Part of a small language model's weights.
Architecture: LayerNorm after each residual sum, learned positions, biases, tied embeddings, capped logits.
Each number is 128 + 24 x the weight over its row's rms, rounded and kept within 0 to 255. Layers, rows and columns count from 0. Numbers have three digits each. The size before them is the row's rms in percent of the matrix's.

# layer 2 attention query, 128x192, rms 0.0444, rows 34-106, columns 0-191
046:130109114131093101099071125109104058136187126145143114108153165139157104135136111109149087189137151168153112115133141145113094140108076142156197147079134144137130129104110146098128138163137154128147121106076112150146147159097093128127076141132122132153146136108146120118116142117142111106134105120125127132132139110133147127105106134110157104098078141158114111094101157165147123130133157108144174124159148149141127156103127152114152119111123128079132098092159123112125132183148122095167129131151129102114096180118134137111120118123100140095158128120135105118151160136160120158
051:139137150105098170130160118148094131125156111138061142116149148148174106125093125179122164128187126133112122100062140126121111120134115140124152104156128134113111179127115133148163116139110119121138125129167120136130100128118152149094124129155140141105122139104120111064141111148109139105140114138109116145126076121120124140145140144104143142176099100119170111065124164135123144099121122155126107110149159121125093083110124186094113135171138122108142169147188150140144151152150121115103111101098164095110175110133147101119120105124127161095171105106124154114138144151131094131
039:114156130182100137129139153136130162111126117188142122175186110121108128106154147137149134144142108101161116108124174181126135096091146132144119166158143170140111122169143122134120158121132140091131131129141150108126123157141160149130151175155119112139148112138087102146134109155111112171121120068151139136118154129116164152119141106122146148156117143161167099123143117154112126162125144109152146147100137100141114174126193161170157154139081127117109101156143155101109097151165150112188141131144111131122154155102168155138158134163118132151123140135107168113157145145122132122
053:101161155176108123131128142144104185136099097171145146148142133116163141137141135157104115113130116108106110143101191108134097117119153131097141133175119106140118109154132144133108130086139153109147149133169124122122129179168131120109145191100138109153122156122105145152112138086109165160138159106142154172152142136153129129137085102167146128183119129123152150151160133138128162143129095155135177159132144119103180134152123162121167135129135167142160177123097134144111105128118139086072120145133138151103168123136143131124107107175101098148151147130130167121102149129123120135
047:137158137154131088122107116136118093125109086140072123119191121131131096140109135071126169126124159120138110129107100111116174146102136121107127099095109140138152168093136134157085053136165114138126116078154136140138124081128108106115120150136124148132143121115138127122118152135150153132130130150135112119083089152079118141165106104121129113054144133148111132116160130135101092089152134099102133112105158102133094147172115112136113107101112115126146117148157121147121114164115128122142122064108153127119160130127131083125112119112142127085136141146100121064146121117166089129
049:132154150104122137143131156103128165123120127151155108114122132100149208152129092107154129124116139105105103137149125111114117135134121101134102100174138152130118108131120106141087113067177137113148132120158129088129136152150112109175119130095128142095081118095131121096107088112125155098140094146113101105135143149131131144119076128158111136139093121097138110170081133116143153131074080155148120166140135138105121095121115137138081140136141154146106162161117163132151131126152095103085103151154101092111145091113152120121131103110108122141116165091134161119104088120184111097
050:167116128134154144152134109152172155130121108092132139158140108119088146127178129164102135115167111101147157159128159147160110145145094108141115188127172123183125149116104072099155125155116118162116129135121155127100124109089168142153182168119109115118143159131120116137156119109104102140097147137159159096158115120126149137107109137110141137160168107128137130165133128120172175169123148129142115131129082145133108140175140152157170131143142169168115151138110097132147137149195169136123128133109089141133119124153116136133144145158159161135104114186139145116131146126123143131
055:133129126111108148126131108124107093155128154125117146126135136128164100113133090119139095133104149136117150111181148157097108154116131141132136103134127159105167162127148145103139065132183127135166098085098140116159152091119124149131160107149138180172132155144142098148166085162118121138123145154158094102148113153103142107165122146164139158092159141152117111125118075090095082140122111166100084107132127158113142123148110094143134126116090130110167110117158132123154144127137126133143166068063135113139096138114133112111177119134137130114141150144148111152111138114171136101
053:132136133080173107106133138144103076137123121119116130105133101159116131084119130090151115115089093174160179111121123131149107163129088131151191098085131151143160158145151125148103118139103089169104146129113131129127133082094105161135103155131110122146142145183119088147133128120108113114114111104130136123165133111128090104103184088074111115111125124156134121102123109111125097087112137121092120107164128102130131108148120094126127115141122081127154115109148045109138113136074118137166128106126108118085079135144105146131133142100151120129110119134135118117113112098124125116
042:118150141155116149148116092154094126115113157063157126110124155146118169156146126143165149145116143146122130153114123109109124102137100120138136154102101123161099113124125128110148127143129138155117138140134172177122135146109106137168110124173134114156133122156129125139098113157094136143135136110137168132154112151130136163147167135145120158144156147144085145152137126129164113131099158128135129132161112123183118092130122163098167076120136155202138174173099127140131124153131189150164117086117097152123110117138122127181141138192137175119068136155149134100141114123120100136
048:128153138113134155140182117157138146182134144140171110136127144127127130145096156119179104096129132123075082147092134130141109159142125134159130150144115100130094134154097176137128137096152111124113139150172129112132107154159128157097168156135087125112130131101145111092105133186120151114126161145096121131137122140151150118115076117124090147161125091099188107091142128157092132117176102144119111137192159101096119094131121145114098126118160177112152102145139162147126146154133154097131127129108132143130144115128137103150155112134119148163138104074126136088098158144122149139
044:104102139124143109142138148098078157147093091161160139138112117120122108069112140102111104121120088112115156121134140108140117109127145094124093115126114103113183116099147100129113104138156110108103154112138110156095114097146112135145119125102141058087085186124131122098130126139112137111141117093110119087077144116094105147129155116162123122104118142113114159165158114110150149109096102121088126122076112091099142133152131150113087083133102114166129131109093115124095118150130105092101143122141098135102135105126107167145090133137179128115160165114148143082133089137128145112
052:090128141131097134118099142113137125116113091150111138134115137139167100135108113108127134091130104078090067093087166088124099090069175123112129089113118116147095125114135121114096135055132169049120113095151136122134114132106130130099148131086150115102105126080104118091123113135104147112112124148111117105093104157117104134133103117173128153132103105104135119116097141135118158139162083155140125133133144113130119122132114139125113116134130160095124107135137167144122137111101099119117117135103142091118154116156158110124123103134126077171164126077126145106147187140136112112
050:127137131092111101132149159143107111097097123111124117133104097117048159132157115145096131104116106113156132156161090143139122128129124109148110126102145147152121081107132125108099149111110120091088114180098092126171142166159117132126098112124134131114130110151090095156118099152092099146119124098141144111150131088129137096119132163121147084166110106112118140142172100130118093167110135129142130139083092136136145091106154123126162142142118149180115141111112120108120129114111139108153135180161123130099099138101117131132112143127079121111054146132109175151095099090096147113
043:119095115100153129087114115128165139126144129090103143130088086141117133147148161081136180110117153161143119144145097134126117140088131102143125108113104159116070116137147118121101104135143119155097136102153111123109134156126110091136120121123140084087159113138110134134144146111081087115137114153116154177142154137146122108121100134106099096099134122077115178151116143102116143114100182119131121149120124100108086106127143176188173088134124115186120121103127130099117144089082141156148122115149135130098128128108139110145131111122130108148086142083117096107155073153140128132
050:149152099189117126153150129122135110110144147140106145110098111132109160115183145116143168130122153080096092140086119139138159137140131162144128149162156111136132135133137108101106150085102118103097126131151137108099137164159159123169124190114172119079119101156123169097121115151121117152138130086119149118095146191156176151131100168127137140176160131113134130154141141151138132134119131137141148154147095126124110142140125129154124172123147120148126167200087152113124103117136153118146152166191139130127114125122184165161144129125129141143100149124124131115107127128119119109
052:146131120159087132126125116154106114132150081165118146116177171121138078143102139136127085125127131118101078094091146099149149133083178124115110128123091088097133155130142099116138118134124147145105121117147103107173118129137136141135162180140134153121132120102122114129119110159132160108134120122112111113118057153134144138143119132142133101135141159153141128132178155152127130121171084140133165146130144132145087148137150179123130139148125129112146159107142176161136150130167119078135129104119156118129216132141151107101113105147129140142181128104159144128118174177142114128
048:139140146159110176169124134144113111129130088181131154120138156165194099134099155086164171131109125128111123132093122138108089134118147172140134099113115138137145157129144150187153108094153135101148134137194152137164153095144130169108150104154159135148118135152122116144142095125140154149148096132123141129120137117130105122159137104116162118103088133131167121140136147157153136128100123164142143131184177163130151096139127125111101128130134176114157125152159181137116122171128089149123152115091140133124121150158154120089146101160131147132167140134146160159128158141156111109
040:124125115124060121074117124150120111145149119106140136110128112171113143122117098128165100143134102110161142101111133114068134117100094159134132098106125136141107162085115137113147140147126123064099147138132109101132139148103142149142107127154123154181183162119153124144100112176136132131152145110142135148132119154111166138138167105085134150123104159116129125085101125090141081123129181143112107123176145147128119116087090108078126157100117104154133125112133083118114121154114169127158106100093133133110123128120109101114122097124110145071141144124097135105166139120098077124
044:122120119129134070151178121107125128153141115139144138162116147090118135093134098147146117147111137093135084131144116126143171094148162141120096159159113155127143110115121115137114160113135124124159102138148095153113143170137138108151144153100139101132104143090116123121106159117058101140129118132135101130136171141128103147102078152186098136086129124109116129171160159106110101162171092138128136095087144114108148113127108140143114124157109144158149173141059146111163116147111101109128137124153115110159102106125146105129105127124117130202121119110145147109088095138137181130
053:212145133145129113153125099133167104145091143098140117142167135134100125117146144112112105129103117171179196100115154128162111126173144153129146131108127142156142146125106093124138113175114141155125101151072161150145125133118151122125108166106145125117184147164160163160175127139151120152102124129165157155134118173168120136121140117112128131135132120147079157122097132110146142149133142095139105136168107133147131156115095108110169143166141109138178095143144093125139079141136159129114148120088104141135110128143099147168138140137146150121124128181129138157142139138107118150
046:159149140202068170131117180148094121158149128154153115155115149135138137134100116175122142157135130082120119100079178135109133121103145159167159119158148134135134147137130157126129143112147128111143142130137146140144101131175161145107136106128119147140138131119105129166109127150146172097142134094083111143105076092156146105143146133143127165141125120120149150125144164149138109154155129155159105124148137168161112087113128166127129136158105133144119142157146138149137117132130111139128164125078174120117166096126117134164108117158115119139176151156106173114106196133135102145
045:152146136142099112127113117122127063153132139127086129126096180137141101132125148173137187134114118146125112110102144115139160138118116127149172101146137123145108105123129153123116139122128161108138164151132123111162096156146128146117131185172110128122138125111135158140130072123157173156120122099105104125090078087132137115127161138126107121156098125132135113132103122151112119141104126122135122103179117117096099116128129181118146079139157134085119130104207116152147119154144145128128166129113125154104169129140086149160151080152082124117164099118114136102121174173147102154
040:112183117160131101105141142089136100140091117142110144103171138096104121083106120120101129144121156101141101165169124130175132119101097112140111155125165114133162107139105097109119130146141138107097109151143163090138141118120067111108128150133134118086102123124121089145119125119143115124110114103127115075122129116107093136105130115153106091128110146126151113134156161146130108091126116106164102119129131166128124161087142082129131077156151148113140119163110125119144155170168141131161186199149121107145126127137131114153128134082098074143159128138135166127084109116146143090
054:134131123136134161138135177113118132114155109147113117133105088137092182134150102144124157141134137101147172134174139140149142085146113120116146145149158171144135090097129118083102172140124110123153140176099166103149149144105154134191130138089136128123121163158138130172163131097131128169114177136154147125138146148169146100122147176147140158122156150128144137198149130137115092150104138118119108139148063134135162132144108081142157121152119121163144158145093117125138148159150164125165138117150096125140103155138144154147138134144115139125106145174121142141151137084137135109
048:117162131151108170113137138140134149115117123167134105145158118112145177114138155120131108112150095120087096109157095154124180132100143171125087125202142117110148126152158120124142123088123161093134110118151120090120131147121107116141151070126122140132127141122113123094151076134135135147149168125119088122120128151160135133160107124197117129135141133140140100188120150142116117135143077107181163145097148136147142155136146119162123112089140139121169158158080183168131173136164116115130129120114122181127123133114156137154117161130117156146119127141132153145125119132170110107
048:122175125152101127155115119163130091121142155123077082096146159158152077128103121157133176137146133137154092128128174102125137171149143147138154142117125130103076162097104124129137126115103113141136136144118127121174076097110141135130151175144089171188169115102157141140118135158124150128119156114141141135140072143138131103127147101120153151140093159148153108105128117145137107093170130121129103147172163151125108125113141168083127105140136139096123126150172101120135106156150116115138134131090125110128175147128117111111136117170143135102195126124136125105142143115118105168
049:122143100093135095159150101115130121113126120082117120113111084106052138102135091109140113111076134183131167097141075134149120122139125103122190120127107133140133113111144119121101130126133117154082123130067171122124115097102120113168119112131101114147118106156101151143138125120105092157107120098114141131111105118129125103139131142068135128125147133135085116122118131136130115125101174093092104099146090108136104119142115103146149148113120100178139090099095075108155103122099177134161127124159105118113098096156115147144138152100127119129092112153113089110148142138102167130
044:100144147167143100148107133119097132148125112162126143138129183114102156127178111117107115123117104134107109137086130100121151130074125088094145121154105132092103099112096086112132126122146099125126103121135095083145119133146109120128102137111160133149108154078099081118121099118139143167133099085105103142123095108118167100145110118127145107170138147068096119125152143139094098128137122149124130106110135100163125114105091129143102140115143089097167105115083120131161172175148135072103142133131088093092115140153159117118092124102106105144158126129102138123091107082124116111
044:148148119147122138158135168068120121164153110117133117156152125107142144107141108096088136138093087076139145086079127140142137073106130102088102132088150088153126112160111147134126104156113154076097146144125129112104147152155163117113129149123122100132124139129111137104118108137118182142135123083149111166073096146155135107140182108124122108181116105112149127171114112137116114123101118160151136131129112118098138125131135128080123113168115124084142159125126107134103143138136155086167128099114123109085131130142078140130145124113125110136165086141165156121111132113071126114
133:130106106139142120161157110153185164100104134116118115105113108155143119094118076124095128132185124120160159107152150129160157148154126177115125086143129086118116107132072115155133156162161140085159150145137117125125148101135098124167140100091134081108131177091136140135150109145118141135152117135127087160140125155111074141102108180114150149098139112095141119154100086135165156101148151127120136090151150126115125105177135093137191131112139137083105110131123126110165107128099114133119094093129140113128129105092153138097149143135150109131130122124159149137151133121107128148
141:102126131119123156137077140122132140134097098108158118168124162125124124096146158144143130121094163132091148100135127150143163109166111142105131143126118141109106118167121124097138135076114123122115117142128103120105121072112078149132100117123172123132097108141121114095141173123135090132147164154151127127121156091152095110081131117131090090096135098168119107155155131135148114140115100102127135131102094135142106136093100161156131108160117092166112110130119133122102080140165196092178144132154152118131143135121127108119127147077122145155154137189181163127149115165125154143
120:054141145176116140141115148150137089152109161134114126170147112147112129078106086092077137107180126158123087124121128128135134141134114154115153117158162109118061112128134125123163121106147117097091154120091164137109148108114084163132132104112104162133169107164183148140143128144103173140130110162137134107107118090121135132084113154104121113166110147125129115105133136105161145147163114173095087130113102144130140113100143112142142178120118117150135137099125098156123120123121110111118121094130145134133128099115108078131084120124110117132188115117175134143123115145140128152
135:110137102174106095122131120119143117105145100104147155106139156129130088091115146126130144153154139120115093134124136144153194141129140120127150109129168105129109134137141133151120176181130130141125124136108163142129122169174112145155103157088159091079126111103100119127120172088132104137102142094130092113132141149161116178122166083103107118133117108121123141140123142085155179135116163144127106110140134145140114140121093129147159097092152095095157078123076110084164100109094133137117133119113152130135098115148120163093118128158137150123120175126091144165112112124143183117
157:102103090138108112101128134118160088113128108176154154079115124133092113101117120111103103130146117106117104144112149123170135129119081121124147141131146092102101130157103121140158158161149120127166143145106155112072134093141127109159128177130156135123117113111122138134150096111180166122192143131102098110133113142112085091131129142099138114123123109083138103154165131174120098140073141127129125123110131144128132140083135125079162189135165117137160102140088130168141134151123143105116139065173118088136159107116166122148133140140120133137136122141108164146107128124165130153
131:124114107128110072142149117152101102154125123103115125160112159098130141094119174144120147117126141151096145127160094118082133100117147147112128142084116123106135146142185169128135120118158118118128148115094122120126134159077134096118107113106081133145114114157112143143163146173098114111124146112112172106159152129109122116112154146144124150182093179095138137112132156155137135127127169100155195137115123095130114155121121181096120121078069144118096169116135125144112185151117098133157147175100120133123137135091132127095131123149115119145108102156136117117179107113138117136
129:129134151169097129136135108133145153109079153143157156156164119098157128143177117149127104144133117126111132124110107150108115127124164102130079134128106147126109135146128169159120093145148122136127118166142133176089081154140113090111106159079090141114124132115117097161112089108086109166097137137096154163126088137081086179146130136095147192138142130140101098161130114130170154125147107122128127178121134117172135170133093140137131091178097117125110156117105153141154157099130116142159136128128121132115148138140142167138124128132084099097126137125135107137135127091138108078
134:109174109120139146136094133136104110146188102150151105131143154081128146142181104168160116108076128122131149113171138092134095120139166151148119095102084144134111164133130137106071093130149110116133086111150127102165091139136112168121103102185141170126113103098126129108157168097075125148110149117129137155146148152098143145129148121121107184106127142116108154121116132097163148138137120136099140126110118092120122096121109127177120097142103096095132096136065152131127107140122149134098128167125150148173134144134145151163128163126129143117123124137145122150117116098136100106
137:107130114079129120149166121134162144116112144101095110113150159113128112137136169150130112107162143157099104105091137102126184115182111120110128155080129115163142125121148160105144122093149103140127125073158144110132088176121094121160131126105110132130129126153141129147136129149149124105097123084127107132122172101140101128158106182108086105167135159060140148071133131121157149117191123169103100136128163122107137147153133108133132102136155121126119104144176135109142116108135104163141133124099121149138146107134079110138157136125101147150134130086166161118130158117125102162
146:156143111162131090143135125145129180168164137148145104148133150121146117106102120100124134162129135141147127133138118140141155138141145140116105087157169128146092135167179151152095123090118144139145114130140108099095151147138110129113120056133109102145116129119144090107142142128107082143109153098084121173127144100175128117091123105133138137113066096123126093098112076097123105113125147167139101111149149072094171155137137160167134071135156123104134105102121167159119105122087141158121126150135118131118108125115146133146134098147115117108152143071147124122120084125162113122
141:072128139102094177122156146145132115130109127121108113089101146093150149102106122166130118142142151155109115097174140117104124117085094103091129148133103153132101116143103089114127126137114111108095146139101137118151125120100141154099160158147098157130119143098130123119127099180142176101140129156087150079147143129128139097102138131119083077137186172165092099134163150150124114088166122151175135142096140141121117087126136139130092127108122103148135190140130171126141178158174118131137166139147144129164158128148105116123111137103153136114106132119130093130117131122148131108
153:139117131111147124106177120098114124160116135126131143102138144099127199075121146080092148188154087115150100143143174127129145161122121098092110109112115111130097100125107164119118125144127157097162131145138157139109178157118137122093107141129116085124121112139050126111122109102138128120134115136119115134162081169104143115125118155131166161118130098087178130141146125151155096128088168154128122091146113156138147100117144111103130126118128101104142145124063149120153179146116122080117116120127122098113135139107149114158147139120102118133161116105121144097120077123140102133
126:131097112110140116154105107149146144117088120111138107136132106147131124150119127161113116137132150110093116137122106148173082123154117181150130139107124106144097197130135153122164117116146134136112107163150091183160128091103106104117142118113105103135120094126138165128124181171116189109135134147124120093096127111140083106114130145140183139096134094145119149074124107088143145107130140122086119134130141188160095162109130120139160159125155106140125145182158147123118149093096080133123106096130122117126165137126123130117128170132123136142127136124121105097091179155100155152
130:144089127145130141154123151148123125103109158135112141128115116112124129097138175115101123181155091161138149151088154148147083096142126110137118140146103183156108120087116139134143113143097154136169117161091122132097109115134138141094140147149149155127104158158120143140146121171136124143160105164132135144134096102079084141137100124112159180132124136123087108132145121137173159107106121121104130152129108125117117103106168070116119125088107111121094166144140098138118146080109142144184133094145123126073107093165112153141107113171168147137177094112117153116118112151138097125
154:105149113119162172149157190120104118147141102131143117127111177069169165110107089110156146145124139165100146117135114094111187150110120098107141137130137148102172117125132124142098122112125158084133123137096147097138140125096156122129115091116101140164115163149109137139171149148094143121119135163119093102124132112139150175124123097169099119103129161132117131138124151117087131108164118145113136123149123113108123112140116070173074143126118094116149163139117187108125126120138114081129151155101154098137109141114128136134098179070091123145116136121127129107110152102127133099
150:151076099121092139111129130117091144154088156151139109105112135139119087129091136111102141133105152130135104120123104156137121124158151140105179148132119113126132132153121168099118116166115141119102107100136118156125087126167102154184167143130136133133125152128124100133115135113184171094101124135113119064117105115163095129083121162091079070175124160171132151159098124126136128160110108105120169129141159119098166138130129127138156142102138155172100106124132098124146090152104123116102128149113124111106118111112091094138120145135102117173118158160157140093141142117140133170
131:109095135133098137127144137122157152100177128124131100115125106118156131170118118105166158138159138107128124166114158160141134124114104167111166157158141087090083134119117137144123160155126107098142137099120134139097168077149088145122115175146137168102156130130132110109105102136123145154117120098154110149112136135183095087112099124129137117152110072137153100115108123117178133100100142133097091114149177129117119102149158114132181145135131135131105082137148105143146160095081153150109114104152106135110143154134095144118152147135169192143143142115140105133139089173112129130
130:110086133153081095128070112163216135136119136110105167103103125141134128112141114151131113107107148140111137088128195111131087134115124127111137142096118135115106145093114116138098140121069163132126179121122132143125075101154113070138122153165163102132143122159106121130123110172140124132127090154109140152122127143121114164106106164129115130116114163140137117141131147169124167142135128129119111152132155183135092141124122167100144161131104122159114106133114152104159137192153156124128107124120129068132106117102157139124109142081106142129122103167128108105146135116131112125
134:137128124137138106141140157137131088146134100116168138181154103109130168122128138143102127129123109134097137153135117156116144111161131106137095130154148145122113086146106120164140088109136109106198136123146120123113143152118134102106106128155131106122100090060150181146078139117118118125115118177122117167108135151111152143178103122130138166206139095060124110100137145111143143105126145153131089107145125114117108124131120118148133129105120121112132170126143142148117116072119114081165149134143099121147130121128104169078125111104149156169100122146165165125082096118137123121
134:125161117104171142109149124158122124103154109130116084117120087104137165127125109139154111156111085138097129134094107104124158154129139134124090123120103117124134112102113120164130072167104122064135114100150142105124162132173149118106108101128111102148127127093167082082123105089135105152081161114152100126170153091132161177105101127152127163109112164108119116137145136143083137146121109107147178167110184131106159136119119143139130104147142131146154122130121127093131142097153121133134108156096134138095152118170142184153119116096136109108128080107149115098117142126151122154
136:113124121104151129129109129145149122103148162134095109112166129130166110141111152134104122109141132142157118122077153119144116160091138125113142124126170139113148119162131098148164132103119122134131078089164062133097129139140104126174147139157108127133148152150155105112142129112150119137132129104089202103112127099132109138150114139128065090148119156121140132110084172124109135122117098130134072128109165118106195139163088138145137122137118138114108074103171056135122085133129116164134134111081123152108103111113116161120176132153133118092121111138128138134146164126116150129
138:107132124121128150122132148090120094088132113126123088131113119136127124121132139121154139151157098112123072166102110149115156133134129137112140134093116088151167112146133100125138116147114146150123069145125096104136147145123110140150110105194139097082112091113146063138077179166149116136159149142128099116097132106157143117158128115166118120122134175113106104132106127152119119152093090126127118089123096131150157092132135130106110139103127170126161137092111092138126087150129127151139122151132104158143085145104145115101169123184118180164167134101148173106146119120129138166
142:108121141130123149116120127126148122125186171106158104128131113155111089142126111114123118142147130148134131157105135110096148101142097106109115163193078112169079133166135131119142125148122152141154145115162155130119155161133086097120060141107126124112122119126117114122128135100106133179124116112104110127149152118152151129188169159111150132146148117128132099116128135125146135101127146115103083134124123127122130130143115115133093135127110128113165067138117143128196101125125109135126139157150135128117114092166165203158131094160097123102070190131096135110107160131149140104
116:142129112119153145151096110096139131100090126130168113130109076122152174160114132127095152108135117136123115113111127103122085131152107116126157109155122117140094108151115149128189115145121138086112140119116107214099133150128148141129105125123162061115113120130132134156121142102129157159149112108173114151145121118145070151150144128117126147151145141114134139108088064065148119166115209118098109145133149127116131110154119100130142144139116138150124117159122126142063156135123123176126147117148083140130083115134154155157097147118115149110104127130113134120121167124122147135
130:126129126108146122100086136162121148134173104104139107132117114118150136096107127139131109134134134109121133101112141075145154087135124122109109174133138110134076080120124076112117115093109164109126153135164151072160146129128114133111105143131138165109169114142087137115122146066116085132155090141120121157120123159108107101106154091135116120110125127177153120171098145086113152141149141150112134110151079129142106131120160145159128116103166122127124101152153144138143115169132203099126153156141134153095156135146120106150105160117170130143131159165164173116150129171137132118
127:139137105101149138121152124117102116117163111157091129100058151105118123169150099143126107102136120107119141106140159133121139186119110132109105122110104110104149152133102136127139141106155152155138142120143146130154170141110167147076152135151174154125094112093135093154110137097126130083177146125109164080120154101141150110072117165117094120137125162118100140144128145141094108153156149080119133146132139105188162129158108164120161147112147117157140133094144132105104102141127150114114105152112114129141085151132124099151112167161109102097127060154158141113110131123147135146
148:115163144118145159107134098127149133106136080122112106109121120137132137101138115135112097141137161130154094112153050096154107094124151137145162141091140170157147131086140091150138080086103154131081107122177125130161154122143125155152136135153118160128141117142127106106147110126132080161098129121147130150142163124163126175141121104156097125128119165119121143107145131080125118121178154120124143114142125089140130124138145169150065107157092136094139123118101152090126139160179126116117143142131131130105129126139081153146126162180137173107134135130149141084122154131084149144
136:125144170138139163144076163137150119119141136129120118119146139136135116095186163135156136102106125100140145126119136168176113080106096151141123144138116144116124134133151099115136170149134096170140068120104100136143118102132152093126122131135113085134128140151094125118086149155153170087114094104090136097134132085132118103123089151101072090105110113153153195132135161167118126150121114102161108134140137100138064172120108132118177168121112124137141162105144088160140109147109117141123097119129093113090118127100112115142100152112129146146135129131131110155104116117124157136
138:146121093115140118115122123126134146077115144130136146099129158138107139161149128128115094111108142124100113100108105132105169127114129139143137141144160173148130106099102095126086149176139094116140135179099159122112104125136179153135115136140118153126165091136097110157135123105131112100085163118104066153088133111101146086152132095134142130082112110121115134144088116128129134150130146130116102087123127155093133089124117150147142169126156086111145112133099145118143107157151150129101097164159165143119124115179132186201145107119121145127159124106164184174140134132143130137
140:112124137102136158100096117120084088118125159119095103153125102136120113165147101158112136153084148137142147072109119121112139104170112113145157130151133123106119162140129082112125131071105112129143078107135136123148090138131129123140115186152107108157146139124101119143141101117163178120140117130154158092151131113149095120131083120157068118131142137120107165091120162104110135160118126130125134162113118128135156109194126135142079091115120175149100103147119107140102123139113169163161157149119149108130159136140117097122090102125142156136113180143162169107104165131121116122
140:119126100126119111155086184134134119121066124099164154142103069129122099162133123159153133133126130129134125147151104122144096099138104109114148121168114107109150142118150099135057140118137108144122118110100125152132119081100088117114134105112161140127122136118109096135126117158128128120116156135138143068120114102121156120120113107145102066132134113098085157177135143129145109127146143122127116164124149123075149119177126145140127104114122115149147126111134122163141107162122177133098113170119082083128108162148130089149118171126127192162149122123133138127112196165114122146
129:112140118168147160109128098152125176102148145115122130112126137149144145127178108163104117119123090168100089094104090174141134071166152151168081137106116148090112104121161080108139130129073126148135150140155144124126128156149115097145125142104136099128100141136100126138092121182106095138097139140148168114123127133145128134132096126137148096112131121084133099148096114113108109151141127119127128085133157145101123131166166176155138142099112129127102156123156103133138165090115114131146086152141118174112125117103137121151183141131134119101116184110130102154101150136147153172
129:107182154107153154146140133127122130115134123102121153176121138144092114134113124143121137124096133110116137169131148131088135150142164130131160134144114154148104092118115132101098145141104107152129130126102124135124145128173149104132139153148130105092150090143132166149127159089109104079119149127148133120141183113193129152100160122073091121140088098098116187112096151092123172160120138173114111128135122146121113148083140120138109137170134133077105138125145102144131101107166138135117109152117142136133130126174094154137124105161095135125073163118127065114117135164154129171
134:162123132114146100064113121106065142146116134178146110141109127131098129129133119116155154136150154116095139143160100111127109122158177113163093107158123149092096116081175127174148115096161157124182119158147110100151154130147125130124160133110145141095098122116139127139104137111144118154157132109140133190114153088115104140125115126088114097146134110073133085154144138144091076104127128110139100112102121120160131137118136143170150131093153139113141110106089157134148188143136114133118118144162097118143144127132165122096127126101141111114144162146140170148105097142133133168
111:119102139117158126137098097114112091078146125112132164137132104111142146144118146178142140069111121135175149162120167108146099078110112113142176135123170136173125155084122105149091110082115113142121151127125081092141109105093120150129144112139158146158178108144092143134122151136106140125121135166106144141161116119120111111131117110156124128136173169177083167124129140115170135137129109144117112110134133148088090139144133138126153124127128164141077118138121130100083113151087103112126122110092128128106124167130116137149179168189113117102131160159124139138136140144103138136
117:132101108088148105119113133078114146130107174111122102106124143101126135169148128119082136132153107151147148143124128103080167114148141147088093146130098117082132138155146153062098106148126133090149149135117140083140123119085121136112139098107116160144118139129124140135152136155136120069122175152138116125103154080145143092091167173128115103141154146187127115141145132109092114091142115102149180179124096140116144158117090129158136121135073121162122112116135102118107149141122155121124100175132115139127116128087136127145120150088101134132114107143108091145130126144158167130
116:134118132119162106140088121115135064102146169104104105123081078169098061126127145129091165152156145096139143131159144113155137141138159128160115113162116120126120135113070147140126173110151139102136166136123140136173103087113114129161140121127121140130148154152158134132160125156143172084139130134146130096092131093134125120128101133104114135110131064114138116123117083152137126119087133127098100125141142150152165117114112114122155156098104140172049120095166094131117108091085142115129132115153118143164148117141120154138110127173133133162149133145140128133119153130135134099
121:143107114133130140120118126097120141085096145115110136110140158121117150113135124119121142086115131119175129110146145139172125127081164104111099137099118133074138141102127127118122156111138140151142106131144150085133163128137159099136135111075158102114155150154050083113099118132153101148153129099101113163118109115118104101119130161082117136153097180132127134149122110181149104145115174063138136140135130134141191165155132158135149113110107120108151111098131184100152127153095165102126116126143132109133112147109155106125111127127088063147152091126109127125117139127157121157
123:138106139145116069073128123140126164101103096153142138128153120095098135107127139149134109126137140098099152111099123109100125076179097115144076116121131137141157140117152108154109093116136126117149125151171115131155115151116128148133133177144099115177134129144101152143165142112127064212127132096125129171140149134124121126164107139130085113105204134114147147146093126096159127178151132137136100139126128164124145120161133094137166117131133133153128126132082132110167156124101138139137102102163152104143128139139141162114072152118134101118117158145109146132130138122153161126
129:144133141159147123114113162065121123133113125123118138123159080119088130138140115134093141122140138153099158117143123151129126113124131119107132076111158119112111152168093062140161107096124128106142104149136129133115143155120135111109105132139123127132093114134089155193090137103168132164153113145116105139151132103097124135123139137131103102119147106126153083171156127160142113112124116162159090128080171166136118158114133157176069143076159110166107149125103113156151120147145138099153120124102128125179137109092125140161119125103155119154107119120140192148131111103170140099
110:130122128097144104107111125155113114126174137147148169126113145110134121162102144123177120135158148161152148101129133097138117119160130150106126133121168142108149107123185139158111103107107117181103105140133150115129096097132155135152134097111165137168118161133096074073175126131127133145141160117124122135087157125142159128170102144124100133111155159139108093121102148105097088191102115131133105157150151100116123161102109117120147121114123130129158095142083104115102098159127119109143128135122150174136050106137139147134155153129071125155114105114105121117141100113137140075
123:124122173114142095139108153139145130112114145112110172113128116071133122138148152148125140109117121145170147117092099118136115130176141126089141110138140151073112134117160129119159138154101147160116099128105117107159151148096073151130134162111149104132157148138104137118132172133128120180161102097129137109154142137144113172115123136145109165115102140120098143129111096099134143154101113127121090140111165146142153130134103133151206125154132179120142099123136094086132113108066157149089128115095172111136121158116160144141136131142120155126058101140115115129189148150113135142
138:166125181135107076092165100104170145105167180111116163136178123106114124143114112117144147106141120141110154142086130134115148156129153101101149114139101121103126140107120118154117085137127117128171133173180117142113121141138109088117111166089120112106118113145168151138139125126138112153135128095094097140166161144095091146136132137102111171102124097107135128142139113170153157123129139138133120111106181111132127138154139133129142120112189120175132133122137070130151119131140124128142114181086106095074110102149144159127124158157133138117088128120120134107147093170094115102